{
  "n_layer": 15,
  "d_model": 224,
  "n_head": 4,
  "n_kv_head": 4,
  "head_dim": 64,
  "d_mlp": 896,
  "vocab_size": 32768,
  "activation": "gelu",
  "norm": "layernorm",
  "norm_place": "pre",
  "norm_eps": 1e-05,
  "positions": "learned",
  "qk_norm": false,
  "attn_scale": 0.125,
  "bias": "none",
  "tie_embeddings": true,
  "parallel_block": false,
  "extras": ["capped logits"],
  "init": "normal",
  "init_std_qkv": 0.0233,
  "init_std_o": 0.00425,
  "init_std_up": 0.0233,
  "init_std_down": 0.00425,
  "optimizer": "soap_variant",
  "lr": 0.00355,
  "beta1": 0.95,
  "beta2": 0.99,
  "weight_decay": 0.06,
  "lr_head": 0.00595,
  "grad_clip": 1.0,
  "warmup_steps": 200,
  "schedule": "wsd",
  "decay_fraction": 0.807,
  "decay_shape": "pow",
  "final_lr_fraction": 0.02,
  "batch_tokens": 32768,
  "seq_len": 384,
  "doc_mask": true,
  "train_tokens": 253800000,
  "steps": 7746,
  "dataset": "wikipedia_en"
}
Each number is 500 + 50 x the weight over the matrix's rms, rounded and kept within 0 to 999. Layers, rows and columns count from 0. Numbers have three digits each.

# layer 7 attention value, 256x224, rms 0.109, rows 127, columns 0-111
433520453444480574542553516518594555462555536486492435555439549534469418499501459429465523511550447491531400551410423505476525432511509499420596430515480561528557525437440567372526426522486497487515571479481527559514413569510506489483460538550472534511466455567477489481544473546493445487575507463489524447512466550469443538461505498439
# layer 7 attention output (transposed), 256x224, rms 0.0954, rows 127, columns 0-111
441501542482525542535473526464436494585502558513547454511483540449498464469506457566513470455421520461485528514561486550554512497504514553483445552442542540562504530560477472540466582587485594555430464531502454474469527471455527493504506461589484573596540567601476412553535485486537440507509448455470536463461475451525442548604513516509
# layer 7 attention query, 256x224, rms 0.115, rows 128-189, columns 0-111
541465496440553458518519556466525479501474511488477603444546585467484632568454598514544592483456489467487492498529436539387553621540418522503454524465559477514521505640435393465473565553507507519436419579459461482488494534522562465533442452538496454468424513546502530509561514549587532533475551434515492462461537619459619520598520510464
536577558514547417541505685575515443437430380530426561499430536520405587394597511551611604443634517573557381558617399419545423441528528548509497467499526509566497561512598573500431564433481512538544578465470534462547457430441506507478449540434567526472538477449519497485357490467457491405432517460541526508534528476534460473443542426580
502402505560477511578557453554502433559580440490553424556437459495539558454547548470506550545614500424498509645606570455522388546415477454534528491423491494562466454386508573496515553597488529504507571419454476508488462459558399489386492543425590512502512538612501659397485507478491578559582552545499521557490478522473423498534483450576
408485386459435495553504515534522485467515386460582474486548510499533589463527417531582570493425432503512524504556482497528508429450483596483548480469459484474437459378620532498609473504460522578468493415538542456578504462507435555533554437534499475622522466477379510484496531570479587526559517413406386457443510525398513480492494543477
456426418481522546453448507439548528536459527464568404577521545577420431522502571489443495470533516459527475494418507577534465521509484350495544588542460459452448581439489541304480472523539602453509456454426509548518499481573516432437546579410430506476536486484358589417561408585529454564420522522523532620541550497438417434512484465512
413559508524430577567443403466411572497494524441576421507436483636498444537464526471489445366514469569486524483632503470510495605562515527541518449505407469508403498502491449531532488508522567494443388488492426412527349484478458401567492538472511434517558519469574478482571613512485411473551533464499422525560492545509537410526590481472
590528497480469478424461507467474454368464459606480561514563430447519557461572443440472489500507497540520521557537455521579466437533522544564482607431568541533502517550540441580503453460494414456524478512543444323434469594503469464516514489556543571453530434562535487524489424449506524475525440460424513590546596390517485429522468540426
565484524507518531527497539526528473635484428523519541538469569518474468481514416540541516574491437601437533525567520490421542526450540510483519517600470601557500468536423473580509435494492577438518533337509466385598484590439498553522586550422538520461477429491507476498511513499480557459324465467383463507451501517495443481533467537484
622493536439533436451428384475507497551508511514467573469535358504585486440443524528523546512548478456542478388575556479527565547444531472481488540523572451523474416467541563508485485535514412491433510580488470508454596454433449447548486488561513444465518480330469454486437432497527484599521400459615515565489505533498464446514541462431
417541479609525506506461535577552588562510456506463573454545570497569411469424542515495479498489525483544431404589518343528576396433549375460577638442570496384493339534508566533517570543577482559473573512423566479481575569549456557500505473503497432475432450560548566336541447418502489487542493531530448427358516591436508523532448595502
594501534468681570509516515523594473466490495470587509533543491461464473587393584462527455575549498487537448577464593605501434523477501457536469604508480417550423594491472502419570455425462514486500415463515446414611448414394527458559403504560526544391482548630459484535491543496482514454502479548497493444565449546494525523468512556456
533481660548500456491516509558498461471540508543538452555559524598441521395494572539593540555576423511639493527511505543613572591414502542539518581426509570485448506434493520547478560469520440515466546496578388485446429532469471460548451589575554483513565496483521537542462569410397423455398446371449460449496438419597358490489575476604
494506594527522494432606499450532519433545582473532449603605537489457546543438625571453547389418565443577564573402549540553585555492550413455547624428542473421461518586543406456423417522488436535515543502508445485577412487512526556430513355535545516439572523540361446548529492531546539433660457499537581656514523404466520525552471577505
522440522428480527481540492579515452471512588509483609404525446515422575549562564430564514566560459554486545563481406401522494598451368419529555530510463539532513575480472547484548515437507491581471479518548507445423471509520506588428374472506507487488409497597529577505518564585511515438460569475536530510417456523478644503573568362401
466570545513526530416448452605544462468418550559442637419478424529511482584535531545552594620458598564537495595428423507494644503571603516580379498500561445478426450506450503567606474510568524584425510434442525526542590476535568472507466419491447572511498466396481438409520409445413564499477425523336639512473522509490494481601540509507
532439457493551412510498512405543423511440564546434478377427529469534451591528474380410539461366446525504518495455457564500605546510611408500543493407451346497487475511443525497590520480537465489699588476582473612453563532463537531483435527564409580480534537485553640503468559593534505488479561497418585537471506482641381565468567514493
499515537535551499500455437572613543476503563518502484552515523518669487511446553634414539569550550480516451471581458559457442572533564452429525551616463441559476465506494492437612645429512576526482517501447471421483465546519487534529542435525490496546457522508589511538484557500495486555523550573360521505520657437498467507574481536489
493539511524462423459511452585572438456539474476502460544434637472595507425525547520460441492577430486503605551439447530502436442540511563521587581522621566390457486474414515458453472519494467465504435526551520581575527452563500441580617426505357473441573487495453377446539562546546379488371472429507550410536451507464494558468495483582
501504458560461516526553506403486382530499442508459453505510444589512575435515477581467452575521520529488334445489539521588506429371483555444531495426504431564541489496573374348455556481522507450421474553491422500375517617533580529513450493418405515553447644545531455427470482574516451540491512574525494503481457482467551446573588482477
518447560510498425517460557507479515490529437556495618604435473413489493474494457530423432472472514485535471532511469488502446512383447415433548374538506477546536455612528443557475496529386596651493538522557482462442418474495523517529503545555565452535435458516543561534498556533469495483464532481392440457478576519515487515445486477538
527437586481420545529481565527581534502401571481418606355484634537523516521482597547581574512449516413424483539487543407490445458574544549591503548531548527487347525482518462492449418498570559472499456391372579560495507567503651571593387483426475419580399380503491548598396480548543451432476464413460513532468493556481653560470446470503
559449542541503503533534576502566464620612506516550418464533378533441597474463470543440573482366518419481393559514461502581505423427495467520577511428572463604465480596542471461456489469444439513514516555457522503559460395561527508549551476497575441563540507493462436641420442447476584496430434446470522475521472492464544441489451551458
491471438540413640585380444448403567356555530522505541495567461508568508511466596472566493623477555516462456464437325453473511546458498492458455499392444581663556404460526508427472425589494464462569488482467456586477531409501512456571480494503503473416465479488452467551449580600425469458495567506457475516446518530560428603457549529530
441432417513508552473440484489475608538453464422451635482496409461518447588495482497446533388433494440494541531460497612660572467500520546492525389607501503465488527408523436547493592454474506450482550592561512573485533533549517439501479507453551504605484534473456486391522573505490561450539451510473516436492476538451500535560490523523
648449512451563475480519463518563576443514444461526438495447491504486422432540337540539491556552562477467462542478447542437472590508535467570533476448467569510534549448565428589590471520470560501432576561448500406445435566478531475432437412581431506541578470505418537517447554488478516585436533542629503465495469553518477378507462499534
538498512561511496629483452403480616418438468481453469496596377553345434604595497502515500545650481520460501383512448526557537543472502499578479374471371484520579565646555468438577545451613595624504525475506516479482529519466512508447437589421470591490505449558518576536614551521492618449452496424546468460517547429456568571589524480533
428475481553492506469635540595519583585438496525562463584448551473546562505493491445477549503530488440503551494478491564427555537363492550442485448507494412518475511542531665507440450508426395489455546468456517464507599462506523547442584520543564614481454488521482575642519524457450592493512494373497559540548448620419572582386554528432
539528426552470498564523453487506435499345454464493512500528438559577589526424498466465621428443525510458528494527586474505457507551569491448435540590455470580443457480552561583549521461397493514559537556512415505519500536449570472458533516451556496438418537588457538559388572523493574604516588469483496479456569516536529447487507498431
483514523561423490467686503405420503563571439477554480518510470587540424451474532427593433498367527476532449556527505579505476543548508491505490486447506434431516572482472440573446321494547370453490582584529624499520400528443411583553439447443624417566497453485542478587574467531445527424553418527437553571513591505533470461487600476416
519504457589503557482469462455486387473595367536581541478443599479467583497567520458524567503425429496497518538527385553482372458473436539449568478504498469483490570529533537482597550482553533446443561433594376397621467588481499500526437546419542540507482479585572466417548496475449467460564507593520484517551498495536503484503430572416
488454487556543544437594517434524489463519474613481617574501501538498500450495453415412489511594536572436557521495537514503504448528556487483505468454489439546475545504602436499530505450482405537449556592500513484516446579465585502434476447480505499596517388505422591501446448550404485525420469507605478618524414552540484500482563477504
470549498632536514500407447521438496604494565495491475429547547503344519537640516605707453487480581515515462443516437511444593452545542521547557472434501510465507589412536545530468489445423464452536552472510519499496465520484402546462401490514456553571465548445600473453451610490549550492470382473463461556452536497513472537453460505483
452455484307387489608582550535535556390553532456464508431509506647510615575470427490518530578483473498607535497545523498572364472623556567690546418479475542516498494521544389496496428598500556585465461627564587460456483409502458388487601467550522414346580520474490504440477539576511533587438462486473567510446515480543397523553416489485
563596566458434422584574567562518511500413388443490452496516480586615469443459542452511550550427547426483475532438487508486573469487480527539587445452550479474533397524448485534470535642507548442463529477385455565480505466482518517549462472357546463543495499446524544590448471483516488540486383520509507605514633476568469492542476541562
511485480401476436522474527622517504550562430542416463409525430428462539442405491571418474490538549456487485460480446390478422460563472490505569491456573445430510489531498472470535475555519543593462412448593461566573542398483445462469454428519446613469474408411481537410594553478567459466492515518533407511451478439514562547466501625410
462541460476483426486351459431560510483442481578649442516510391644378557537544404493564494539516423536547571643529567512435484502491497521462512365529523476476693520560534549478485503460475572404484566495622478524470606539438479501568431350493514525493453437501518523505525558522501539560506525549387405541565531480488457603423497487468
499464573491505514583363479474556493437482470518529358472527488520630442583511466452414401578465529546510538508486454376508506439491497588577537476505648504509526423471566493503538523450454551448519538389540526543551437508520402535438487463448491426463540551476504535481405512470380463380549499449450497525585503510488540467613431550495
430400573480508543492508619538555440433507521499516506363516545454476532482519397538573528460511498468479525506498526480589471512420542478519540660546514509508408494357517449467517423463501558460444566534444550413566574570420503443488557491505541516584500550347458625507454482432487501563515458630498431503476441459393543548445583472553
535503471509593487569511496539521547484447634574470672578582467491627477527532416458527492521543535455390413540483420503461480568493412494498412522486463397494539405465608521382638581460486517403479614565548397456478560577561632526456512434450569561546450505512502560491494561656507486470492398572392481597503396483597588518396391618558
456445484467506442465542554482475419531588488495581440553550477511529485415528571463396565533392477499511530414452484521530440463447569549435494507530568512517476546642494468550505421538435632469454590640395457485557490502537548409464531577547491577506545436444506435478427518536500544536544543484507508535450578556442588542456493651345
506502509421410661457547565556451595570534526568505533491524522529494373547484482495533601486548537448544532478476442436414545494413545527421356494528606486486553527368548507448510502479488461420472573542490324536475530498477457634542529452508362431546541449528420489538468569634582462444425419534612556498509607550485508497562633510585
438642439504421506567547470540533472486416512555543515630473451485524510503483496579561513413559519483580420514472443467591524464474516553419541483518555514547562403452444559552557410382508501526533506444510482562461508612452481504513562557486437436502499466490482595483503521457522514545549505463494372557433500439499569469513495483473
511559465359560466530388445501546532508429501528466381564462483543418441449428627475495404470473584502449419533402526527552492443542464533560474591521480567544546466533472444506428548456531511545585502526454422567448534550530506562530439534401512495416494498469461429448549497534527453471513512520561483508530683571517517511523479425488
494540618553539402410535461541532539454616479528607618537513539511442502595438459486419377483433559467466480422472451418568619500476499521494499488512453474559576480418588522571532490510471574603634518549589408552455410532408389467344506447426585399477442385489455500657552511512556580547421478358463520427489416323557486433537514533505
457436548456549438453461443415484502498418526398548481475451434533449471498441605537577555512466430524479515478510343515476556458484502544477605509367624484491596553442509589476545497443490508491358528541484462492578415438522506468472481665515483435487529531514444500493534505523512516556364562518516531555509463442582472510519559528474
458506528505628556519565432578456482501435708628506571460447540464434551573415517460422513538418465467483507553555495514583518522530461589557435428463438613432521455578550516445474437572597536453479505526449474486494572548453622443454572393543525427483520576426503524411491527439508439616505427453454587499511457414548552436455578557633
417503491460497538530525450390512516435513509495504520472612459487549509499530489454469511547587515593495475348515512528497510475592528423478658494409503457449522461463442568573469479517510509566490395574354441442528485576508440395515521413549471576516547472585532541563461470479392515582448466431475553451524496478543533556444556529443
479450552522523475493482507547551465536453560500462404488529529525513484599385504366493631494582513362587450453391501552433461413561539442486485471387593535475505463510500468597490611464474551407526468603534534426457562464513523513396410587557530407549465593511537501559600585457571553570467447569429484476406354558446494598428506489517
582466520445600596522426553545497509448503478415494537567523530446570432437491399526492387524453450516472514459452423534581536481583556513485490546456466440535520449417434499524437434534501485615470556430497459576403377611396478428551590467462557527519501346510497437497604470511541423504597432520452560413500509400364473630465551450532
541462492478503586521471545567548411670514512569513499499439437511453530484551535459454447547463555516498480427474490472485435477456348510532423531537554612420506534542580487487474443481410493566447498472470499491500478502529591486479510438568592529404547511505472380546561518431661453522456522593542449524540547501560472450549493575560
535541493451515532554515444411479468487467542564511509613516574424473431493617505584505425562530412574530509514518542572501379499536508439416508452510509460433341518598409570356514451444575546545531568478474543375513654508526555459544491389501418340507364549538533462545552590529473518583590439397483505475420490477451490451483472587542
538422488526568511427427391493577514487603510597642538445529497485599431461531459530439469585497532606505470521455494595534498517499535509412488473524508551529569470475574555679465403488526499538471462445483482433450426528467482460541419476464473477469562527507529561596516459558574511557503616621526552503522518507485515412528559405598
572467603406422577512483533477478379573561521469494477460577482523509548551568435566668455559529480513470587444485470599455524539472403506496507520493560543514600450464527496432525448558455520548496527418439496476521445531470506464424509611472498472525472548556503480521457527552523499537470408491428487517420537478483506446392536590570
594535515419557370427595371538552544544493660469518472477404591469544476551538540493514533430521537420624516455462477410533347568360497425575464533530590338493588557524522554595551516480524499537474478533615591516538507602554428468360564593549442442605462416399448408495519472444506631496528503416445498509550564498571524460408419472521
511498455466520528454512612556561490498539444507402439466482510446411489470518559425502588488457563525462504591521527465569510425494536434498521472633523594377544452555500532406448518499463466550484491448520460447521546618545454534479454366423452502472447639440586493471471556463509460444529429626538487472495429471464484462541503535494
496536585500413473533403566458527550554455466551534513484537428460436518467544500561480442473497463430531528503601435530562581527610354505400335525514519550502487499422438557620491637524425512498468434486585513420466488369548492504626468394500587413453514463558416620467417405493516463563419576558509511501533477540457465522354445572487
445601510518505452465555492474446462443519412436614573640452596474439407504449408517494431523530546438447507453475476522441536469502407528557455547548578396446505486526424436511497525526460478611620483521454546453513561482516413513608536503422486457516451467496502584489466656573436547436522457505460550566563470489446560514441465656490
462422502482417457447462570571558496482456579498464402514481451484574536546479508479579571448558470507475524478489387496488479531530599464538524520489557587519506415511432415392552528469500588468490543361597373516560495403442545487423498474443468553466483454361510498553384478445523446531547467550449511522494570492430508476394553570600
507496397500400493565455553486525640467432414627442560505483405436499549529506512602442487447512514487534453615539553526528434508517508417419469436535494532468457532604494499466388548478532605525510483542512517450430485589473419522479515479496504581478397501594441335566600587428591447493600586540533535494501399475521536501509536509439
440519556495553537453559453464499532401545442478443518409554411533615446576461595525547548432571444547385540533523619563349463540522463565462539412456406518376515474478561442414394526481423503525569474448504564587558455515565537504500449498508577513414497510465537469549462530412511481516497486481483556515450539454515459528562478470546
404504524542567571447558475568563524569509395463438334426580473435565534440519468491416557509513551492569523437516552425459416470577607504521533378500481494498510439504498522374421435476640423476507420537405520420479504487381483456506503544642594460532477445487620455476520528442544450570486557438412418406497468446410531556550560514468
509449564553523544508539503454450378539485446482459554483491568453497500548497480504431415613490525463611517571427490545463450555529519405521526549581505524460520389527619551346504511471493521484542520349469408604467498568508401517513551500545546493498544400502546595487628510455546542545502466514446475473440500452487505514552440402551
# layer 7 attention key, 256x224, rms 0.116, rows 128-188, columns 0-111
478549428552516438418488588481480570519464377363511508555510461447556493405508437488581528515625338388586489570431507561498486478537479449594575549458632494503530428546523573577438566442465548527355498471508563619468477500471535600552592483580442518440483506521500642550453558417470623595488505512532381532596443490502476502635494425513
615546568421517528601546472478587419462484389430581544424392460577416410443617500440435575541458406543493440496537430550490556410544561512414578435499419430589445570520526443504460453458491452328588545529356527477454591527512508389412493484599490451543496522400465509480429533431495437489497542587507455617521552435513560449450490542513
516610564449434604468475383449545492532488523407478621532482443470459532450575432512609545579532528433465573468587550451513487423424439519414532541602465567507451465504584496472572459522476510593566402508496501500424475503578555394492493549488589611673455544505530463497571484479487506478521435505475579496528470403607519447593462502496
433445458464547589581461580540508514547440488593581457409420427375517502474477460431576361532432535509531529516569508461448521514437463509476527513587454375565600462549600416541558522550551451523425541491403519439480526395451608546531436472489535469532585453498289414492407542490439469513534408460380473484452468605486510439578406512543
523369406558566447465465586580495601466505589500406492539443445603419550359558469430616433537479488548388450495470419451517514467478452498512468552488448446444467578491487506439594410453585567486566413441554556456666426463566485489427437438365474585434500499518461505543532486523473575440311438537492498562458494568505456555495503507531
379493476649547458472466525498484553482473419530566353507498458474495478560452389357577446411443547411443522470595525572511521382571527478474437584525520532417505401510565494454580531501531444518445598478454409404561434476529535474454407473561531428501511471416515480620546633596528472460520600410462626548543499533438501497566558533484
540515545533468621551559480512475583502475549603472549407650549467458509437527486488433573409377494558524449483518500565485409420431478390435487541504516566449547526369372574451467607503522501409409501442605528501529484518385600507588575587480499478481458377478456516486575485418441499413490557525413423578476520384424531455517437581482
439684502539603562572474435482492483538400494600480451508409545519464441509449459635515515468487474522593678464534425508440472514382618363539599595522533569482447510427500454562409570534513510421481458497530506583363462588547579565444612511531502491527446484443479444449514506530482493472366500592585527553563497527469451621468388491329
460461570582437607367456502463520522529502479464413552470505521481566474464460527520496509479423434492464512471408469447477541598449431555490401508458522546485497514451511477392596526583504522487534492558448505513527555523414502566528482503595472564540491539452457533472393443500444530469621519394566449566577484458545468474530421477456
483486510507395563499547584568534409513438506500584518531411380443549443511556557580629437441498515571504464507539518577515570541403430539487561607515570434409540494543451431406511514517631480580541480530571550471456490453426522478629530526560550526514581343490504600450446502345507592565497529621551483441495440551540339490393492377473
550653472530537460635437524514575547568620508452512499456423446578517469529464525422383546535471424519580397459484521362339363460495560476560572481402546570492375421515483564527512428442424444459497515520482430588511494466516464456493582485524544479544495410531528524514593611459475546570485332458577427569570419530492365497519641534555
513385541495476512549545375477509586370488373510519590459387400371507509478460573572561561496416447522482542533458514480481580449403462561549560497615424602522413585557425532482518500479452386459366622608417506417438441498585507595472555540672450415553526536495457556549578530546568424392471453538498416539459435462498375517451420518557
628450563555534582501501508526455508562441564445514547533523491478462551587480503438514642520526473526590568579449474429451457504440541596404535349554558456531488430525417546516425423410516531611611505527408340351536437458573507507553570514489506542570503445466521489505511519477439569595594399578480574571590397437424454458503492465515
505528517448458460520545465573450488536467476448508504514532484381450473538506544505401540530581395569478498496466508620484442378516531495555524491521540590511477445534507514537470511463386607542537502547549540548470521476590609615513402530539495533546386621521412493545505511427528581584410561458466543410351487504494395442576595507425
440589591532546439481661473615407487517448433584521566460402449507553533491483602485533552495498505612579460473421483557567505457492588525415459536473457340518533482511381431418454532434565474548446520522504547536463475527446569398489521434436536564509461655577521543468385465517559490425470517452376420555484433582547417462505481487579
357480495419462385435479547411499494583507624440437518508563501492439442387458449490448493481447436526467456492558525388472514438576488387474536483412522453556520597467471541487497419597380494398580495482468559651409447529512471509531523603490489531580498440384476556536554605623590509500486525490350466416525463486445417420443555483549
458452527554489502533545542581641517640591358552538505504410503548472583478455579471550444403472504553404486348537547491494513420443427473532578653525431432478514528451520486426432582395449399526481601451568569501518538424487499459566536538484460543507529592510486561487471475477453601511538511522501516503617509397554478550514415547440
564335539604497425603602406527497583437507515496448377469464467487644519407585485536546444433450472596484477587522487458390526634485469543495571582501532417426477581479462490491470500442542525496524532386450464616523555522482378494519426448469526580404482508518525458482471586561443470513436596494521642453532436559601607565426453500462
383524492495360477509482541624548446488499530411464512552546615557595529433518547493406518459486430447490489432436563603514442532475548531466462435483528551532538491490437395381469562571490352499550503502576398307588414570646550591566400578513409506474407531515447463593513369565424540449564451597461593525453541574556449514574534445466
610492480462484595496572557455370397625528430465453527551546455528539515553552517484481372575430402413516526491477491562534427399538555496453639555586563486426522556609570523550545693439405566498479576523445535369431400545528497536519437560507427507503442480606483546544471532564488483517506524567576429554398516460464510464472566448536
499453562546537461458540565431532601466572542518555580484458475581472490480591416564428476470373448600380547488489562567433448498557543495661481455510414492439545497509532540485451518429467520459481504572534524545464465430455574519445485564369555511551459615482422429370505524453498524497601435549525415414503566579514540653555528534469
498418511571435510503550537465552457608440608436567629433440433445533495494488521525485599573468543464475528527573443531559512626538466514545532508508431452600485413549468427504528536446500480562576386536445513580567377507529464553542518561487488437447542571567424398491531488429328498553484469488444494471551550509310597688524391422442
460500512512411469475473602507453528454472387486354419507628439488432550587402503481583420483459520433353490532468497510437512469594452560562586607513429380459522420541561559437468528478445409484508497594552482561414573579394555412495477643417465433469478443573358350490549433448405592510522507452544543468447386461431457562568570577515
502441592478515384546516446460503547528483502466488450447500474459622617586506474465597522616490623611503441494495507635588457470506531441429502476542560493479497570392530547512498456573538425607550440483457469393572452484487473503608455518495499493538469437506416537477532589521464448384496486519492474472470483517529605409530507523550
494556450399527506467510538511455514456567635567473447504503509526422549473493533508543502506317491451349378513666562466486653546445549503516484473469538482414450579583523477434496508424431529483487501586507399537468555416513491434492632470530444371556429410579549466460541399580502554580512434495511450452568434528469559480435510349500
479471480572550433520380514527425419471483480603561470480497380401505605518460592615447573589663469480490432423564574506595398556421542479573492404568425535503577504402513589512507634604529511491599590588480467584498555454460601481444621495493463445443517496435496530608541519468447453422493408455632548489473463566443529484537483454414
663606407508579537456499607410502566565512515573533548427490460586433485473518580483441381490555432442531487527391450389593493570573474542408521449465580548440575386406514440464689487544447568482524337543476423538407554393493358497594600449502526591560562573448465490540471511490432457469411438441513536586326516590503450524512391421479
485560463501514571481482478391519537523588320573382553496487487498510429508530552410563494563593535466574430454526449384499450493559532501379512581512569502543434481531537423535589458525392500490397529444595497460581559472424507572483469569395471537512536643439406433514471419500534552518484442441453479528452572455530653551566487537468
548489484536411487450449555497465433520417438625492451499425537498496480491585464513524453486481504475381517518519545435492478516490554498491520505553570545503557463534431524535564403531588512561447513517582410433470551584521443541411473506412558440535610567424565494487594600590553482553583630479440517589415449537481477595483499556616
478589494464451471694476501566573415471566493573616540401529495622427495557574458445461598452430523390399510324504436508525538508562539564497513576566540394498424561501456484506563544493548497463544445542536514411472463421645529472524547499439546595423443491486485571447490480537532439431607477439524444482473473382537408509487493604446
577512570583434468491601493464534339523462463585474530537501508426467456603473556570448508469420443561417381526596551538559516438540519496466509423561462522554456472457480448522457572395496519524432359544503496557455531486425499530467494476460343477440549482443435506445583481416475427628505440536503515571498511660472559634419530414466
480560627521559479581402450548483451429364582352503468456469508503393443408465539564466515464531658617494545497548519616421486587506541534427470405513448508465572529563486509515440574618512501348421573532484401497481437421492375618503590476563502514522539419564473493491423498525631446492473516461491399453430484469406502502515500504469
468448559426505507447520444515531588401461432520421421609526352541481416558594553488418523538518445439481598429574349416618451430439551456536390607432547463574497470421467504486356465359504681525457561510406467488577481494351396532499451576533569393542459544537475432292461480624483614487593582563557532448539487410535553572398495465515
517437531438508384391502449471604583474454536530424565557624533572549488477540559374558536435418450524537553430467554472469522538467457443533544532537438474366498480325522443382495529596536555463518473477412541517498527490496366506652571502406604477522487412562501496427411465480509450466698480552562462519540546558496602446505495397540
428555448557391519456538529517416409506625530610441492642472480479562556365600494446425612424469487428547558499474531413510550518507581531431390463500403436513477399456611439422481523436475495573520501447486453569443434448494481481547358444600505481405476409610494515522321526574487464526553525456568560334366542513446474507491536554511
536553492381464443487451546476560462604593542495413350635560549465505568463446504579515582546473492477556512515451553480525448409418474550474463583531425513544633491583450437453542538598480529384517542486458603466477559452505437579458398520510382461528513413653545557552579533445546483466533410497518452507493533551569399594535492453551
558480604493453593529527417489653592551496465493538492522416377502615534628527461477454469343454551495434445554537511576449604430402451518565549470624541482549523439562468491464520479516421555496511474537504600534495501515519559431427656460472468436516520417428466485424503482549561555499554590381512505363620529446524497515627485568497
477447419511540497491536422505580479465422532566469536496499567458341483493580424634441425458419516594423493491504556504539481502474542596576427518439590390439396483472566332486490345518448413541530442555457458504485500470643493531520601558458490552456421602480445589488487514577401534520449543502616470499465562549524468439581455438455
464547512494471542481538620503468374470569454538436484512566453517442466547520536464499441553431511513534509508539532593558430545530466448500554444495495440445563464387499511472377457471328463519521527597499473497464572506640637468471542536508410578521604451463338607460555645461544491535483567483437417403499526491585548563451439531395
482447526459460414546527479388523459530513481483514531536485524536434574510466479555487453465416518404630587475465468542520591406385406568496458415549532486553362482433530546599572451514525472439557507523484454514519468465465593516451559450532493552458383516494501431474513376495527529470558400547539473465511612423508564569521531515512
531501521460429582463527519433557533514487554445472470566558502413466432546315491521569510520411326379500471414363470563489485530388549571543460519495472461483600559498466410469564561465531527571466504513531449525374525515459484379445479405531379526547504556638504510297414559331500479679457595486461571559419495549566564585536581505395
527544479526451543585554503509490392582553511426468591692518459474482392542582551439558533530527512426600441457464555419475541602498614556501536498528509570483582447456515477345464544569646481487529417557480523462492451400493475549457564551575427524470552603514431435547490428413512481387476589528435535571465505510524561486497440522471
544576532560426504560485399441454488568538559381464510545535500495555513471364433396560494496537409372449440559490475506530451499520427469559546491529480594479397398494460548508524404441484386518594604426470521487612458496424501519470432465479559603437457465484586455404519480445473454527473582413462456500539648622545452582491578473415
586526539514484541520455649582422501486455328454465593534620520481537431600504532544446537593492559479509509616583409470473569455493495490399577524596449451529502563551512439404413470510554557574393514468498503466440535492583480479363472598602516453405528468461584452604442456556485462557544452427426600434500361409542490533471538464478
575345427473521476461543529459499425563418537489490441559522405437504433425447340563510595511458576522418525548439449551547652440459376449497556500440483537503501457443470568427461597491492469480465401475512566341535488428509394490512552554551533471386507611582486559575471581597500440565524433418542552467469633420530413561584573549477
522556485553509650557485477645481549455567542451410450474429491498440491599500543540609517512463371559544529486456466564516501504583392575492475493443453416434549484495488397466455445421460552586563574546373533491527487550451487654368624449520504518378474521524561518550498513578530442408497528628575493559489525456527410429480412415453
493452538452457490537516480504531534547607405541473602472539515546517584486463516521351437463607555622383559497580534584677494534492501552548546495437537457528473506406476483493506606501476473574436546509340519505439488407405394536468539507391449495449550519528624433506516483533581529510510479475462507555412557551499556518498517535631
581450393390501521440488379494562381467554434513419531583546442589564556455349473488608479586544533521490492388498518613559419510526531480528544520470520442383443472491515453541598497438409486489477465482583514431542519471507528465528612558606602501498519524530536435558469598566527377423468391568460654334399414510411546583538467385483
499411549497566557556493556488421546514534527515494516581490491453476549544524493402466539515436385529460439552558516457505530634473505507639531545506591545515540410468455470389458489640506395623327626461475619525442425594513477517591398461512502538523452468403566518522626469489513510515549395505489542470469608443535494396368471532438
486477484529546479578497549570539495415475490464528504573421525481460496558550442485517580519554514478493532529515484409466543462426430524527477405376481525418510458544519466580433493441490484608563547452546534502520427485526563537558508331495477450308512533588519515579589414432526433567489486548412449577487442405517517473448423515552
377553604548502539619566561523510607506519582466494556488545557517534465412449553436542497442559430599429546401409551445503498486574470515527398428508531479491541601543520469446539552493512472455531557447541422496502379393598502537507546472471388531580483581400494457621562652471448488414491461469577474418484521468549531558449433474542
510510424509544476461478480515488451559600523503511566432594492381457512459556474500493464512495541501453453494502508483421470490479641541565495591484388550555513453449571541504477554451500513565442425483477613507493557500461593509486551404403471469458465624498567462505536411574542447503569474456449488576445528481516571432489574500451
486541473352475498539503560601489591358404488604495544493510446567475492484517605520574486511502483507592527523596462574449396557469441330490403418509455560511525549499576507568511473582482462528417478359431501569605464494623381480457546563558445543601481621433482558482461470482408554507576516545454584370560519552436402553506422483525
581534520543439418556527548377586485498541412431517576471607486485505412412564543453537475543487509495602516498459517503532606495561432485390502452535457550450559557523456508546552374534563500459550488529590546439416423498445480439446475535493511457466528472503387497478460469563509483532529450473564613357510513424300499523425477538489
509392519531599638460571482549600530453542456378412504506362542492456476542461579455531406549473415663483563495464554530452480414526519540523459566510415503611432520509439491437466458544434533491588461640590373427492561577564464534594456444404466481488467481565508559499390500502433498625539540482572477532455529382437552480381492511582
406566458351547511318459499430465588540507531480523462610549436556552540480540494484555454532363544590492570566497549480522564515530455436532409548459521489569410503587534581511424570380481445435663442504426549543459398481556597476552446525533482470514506452612608581454491495465537447623468389439483493478528547456493512525573410516570
529534520551666608408495558468456468472470445443543524438460549448528486462534523493385510436668441435499554533541474589491423600494473543507395547598497420556388545463522430501463463499467520535527535569446536492512563423364413534564547584406457501528486421557509464446456517392592494469576551455518553526355522469595481493496511499439
541375478561453443393534416554575544573401444470482475479516419592469501471430516450565386487522503453524517507527444525461343463538488495476579482480520439517489558544473487397513500500472411456563563452472546548455486485415657413521543493386566503598564651531450595516434489483437410392540550448473505445421623456471567429460450560486
367441532445441482565537427427470563541533522503443522517526540584555500521484529527566528493507488497406419482464554515558442427477592590400495526504557562578496599531425569604410522553553438471581487405498383505474532542473573510512501480548512528532490430509535401484515519451531506571496471493495409582449471518375554432432408488517
445491438447384465400510586476577621482495455478463543436420460480565435602479459575561629517454476569520532541517574534464580534499554618379529555452597482466490537417591616382457617379444570496530531502489399429577426633526522461385478514493661567597579517432505392515590536445499511441486521482505391510453526553460468518537580531512
478499469580536562535561423551692562486556502459418458552530459605559537505476457527511485548459530543446586523654413471486509488491447448403544566389564487559606529526575509540500494545640306553464439523483385426549446368499515521564507469615593494538350457452598446480513534453435520504530564511609484643368461488451530504520394481575